{"n_layer": 9, "n_head": 2, "norm_eps": 1e-05, "init_std_down": 0.074, "lr": 0.0065, "weight_decay": 0.0, "final_lr_fraction": 0.0}
Each number is 128 + 32 x the weight over its row's rms, rounded and kept within 0 to 255. Layers, rows and columns count from 0. Numbers have three digits each. The size before them is the row's rms in percent of the matrix's.

# layer 6 attention output, 128x128, rms 0.0639, rows 54-75, columns 0-127
105:091153132127130157083140112155111149141124134085097132077124135116146111126110132148126069158122109105136135145100091109124135108093089120099143143149102128094155137116123099116132150118159161111060158140163136081138162142102101144150088101147078134167119056165185068145147128114118140102124151181153102159130146181072118167047115190087223189171059133148153122189050150175171091108142
115:132110113104110111107123095155158165137139181130101173128130110187136130167151178145115127127140126067155136162109095083113111134111119138105107096148108106120099121110133196099099146161160109137121138174149111059095102106132055144152116149131200125144108170222126180114124123118144101192137134112115122150065174082119136185193063128136142137085074131039072109138177164165110128166112
098:120137128163103141126113140108115133123158165101129102137138154116134159128121061096127149101113136130171120141058156167110120163199119130112165102146134147200130166094118180183173201166148113097149103164136127138156064147130076105075119073178157119160117132151078172106113100104111014079154090124110106124087147152152108117140076140106130115140116112212120129121125077104073151080097
083:168094157101108164099127201148157169184127160157094129097165176110142099116130109120142161098114180159147153169099132113139137128095129156100155160091131079128139124137149118152122115194141166165140134117145060066153158181125187152112126168121154164107090141098077109140088098198100088154088153148137047058156165141132089058152138126146092104107099122133130121179169079133152132159182
106:088108134120173126157120122167122124125095135136077098149125146103124138094152132135123163088132116154146127115109134176109123132107089114116175152096092122166146120126132133121161126101122122160249153083175149134133044133132123145104094164158103103091095151115086154109154129103155038130152169144106165206114144219120143085083123120088171135056173123096193150174122192148165150130127
088:107150132119128142096144139158132202087120116140181174122175138093107161096145145140123129103161114137187150087166149150172165083144092145127101156108135110145096120142086122146134135080162092091154110204153119113146107120124128114129158114108153080130147132107146146062127148083117161146147106124098080136085119139088230108170195188105126084132075238068113098153097150162109102155140
102:108094165087130086083150097143132093115154129141168157116145140096117129107122133128171129124132166116123118123106110130153088121177086146123134123134112097166125148140118158118103096114073117141151178070096067094145068135112124214164102068127074095163163066141097022139087139074129118118074071133139142117160105099141098126149091129100053190185158141121096145182150134123094174156158
098:095144134112117132165117123113159106106112157110140106155099157141114130125077098140122088116156096116072113188147119086169102065086177154138166119146086106085106125132164161097101134139138147102206104093053152166120107159178104135122079094122099110129129112198079157111081118144134129129129205142138187119148117161132074123057128153093137066166154149070123155097186096084184172113150
097:180139133129091148122086074123157061101069146121173149154118100129107150054128119135161140148111126080102077130129138104146164161078066105126136087180137115135157117097164161142134118149116147071094068091110108141134152082105125142138063095123155156079125199195135109101204133122106181144100130091072105111141136102095064076136079109140121151169129113151127092110119136133090125087064
099:124107155118122152158100131128119104090152092152090097081084161149131097100144141162088124154113133145126157111104085142087106138120170140122150124135144139149089170088142128172192116186126123060172090157151214189133174120075179137141164131223128146120141166173147120135107134176109101116106111133121156097088183099125108170118133082177120129176112142066077108165173097166133050152109
106:145121122120158151157113098163096139133114170149133125097089106101166153120129137103070163130122141135108116142157119112097117125152114133122129121133093097141142126105135134136134113095135147151095161176139150097089129114106110125149186117118130066176162105143121108139190101237180116167151156122166083138041074099120157104187119115125086031152170246093090180125140151086167107145102
099:128147143111176108171098179151154112096177055097105126114152072128146138125135123150162156112151090150158107145140122124160125113110114146080127085150131166164128156149079139092135149121113134152142117158078149116120126112118119111168119142109170167154115059079106123075194093061128114142198154221143137130115097156144172117081127111091126113113050208155093148086072107183150102131186
101:146172137158097156151125107122073132144138133155142103192148174125140140156132099150128134124144081108138136081148122129143176151158093158166144149103158110097184125092152117169111137113126092103157141155169051196153091102108163175169157160138134189174130071087138144156137130156106165086096160077083120141091123120056127094154120147124093138191200164120153112078171192173150193102122
100:164136115122103066135133126115122141115153117170158105099136146144137118099150096131125115124100145110178109118120110096108113107141122131158106114092151088129160142194116146115135113135173118129167127035176119104130208158125151170138162063095098125129112103182131159074091088057076182056079145181088107123088085137132128108115106086157109111063131071151219105110153147080137144076137
092:120089096110141143179137068159107093134116142151142097079128139097191145085084172106144104158147152127139114138151134140125161118080141150090124111115123094077112124188134131104143155097118121093078135107115132089057201103107095203139124172124139177104142175130095100162107106039175059081124165172117156156144131096166109180156150182122137062103172092131114112115105103139160083110088
109:181111123123151125147155070137127136101113145111137147107101094129121142127126134149186121118138112105144138149144168117153145146141084122123102152132120160110103148158106127129157066127169144066124137159095126055152122108125161093097118183066216149103076075150170065166106168068145085091084124180045142109061175182177120129088135170179105100154168148132102110091129101161177101114123
099:111133115147109109137147120144130146120131112186169117087102152139098105086156135149102101116098133140046114096161145129145131107124135109138109117105153148122164117167126123100146104140131117150199137138139149114075133055151064151097055202124135122112107060100139117094086041195111212099118095118084165112128107154124113141149067124108092105122065164143103170098090083053086139148096
087:151128123157134139106122097103120108112093128149084110088179116147075111135150155144139125127093161089142125134112125153131119090093157137118151115158138143133109145148177121133108173152190135125139163093174143148148175147161169121146091187099040086144182132183129109102066172121099100068127178147086056087162078092121136129136120082055155084118125099170078208106096103114084088157174
098:171135146104128142097122123150121121109140128119084120148135103082170116143160099127120136128114147099179167153127086140123138142097165136114114090121099170077131135118143145166104123154155122154156163090171173189123113130128136117120053148110150139208148085083145080131201116076123146169187091152066175138174195153141255136138139096145130070099075095099132096119135113070114103131120
105:151134149110117129113074156125139121141074133144156146137113148121157131072117115157121117087164128134125159124132141155129106139101136136084134104201149136120134112115100129124125102101165159138193132188148154131148123142155160134174126132131161190182125122102133063122118196117123082092163183083085140148154136091147090122170087128127184050104137095107029077145221131151120185117214
097:150139181096150122140078079170141140077132082090155147130112162147133136166139123125089113096098138136101148135129107112145128177124154106111129108103173049103167135140137162110123114123146117148104183126188118115200125112095184101125159105152145111193100183103131103159186164161149128136148122152112130146141056107220185112093125135116096114200124059123130196097173091142149134069169
099:132131125139155155116081120124129118123114115100084147149136154162115143132114152138133114171083164136120109117152113149157154146138123101095092153093093105158140122096164136115150114115190144211104168088123100095089112058166111174164087187101084145113142141142141194122069192136172145168137107143189085126142104174186170070034131080151125123151158090039170103097149157112120147107132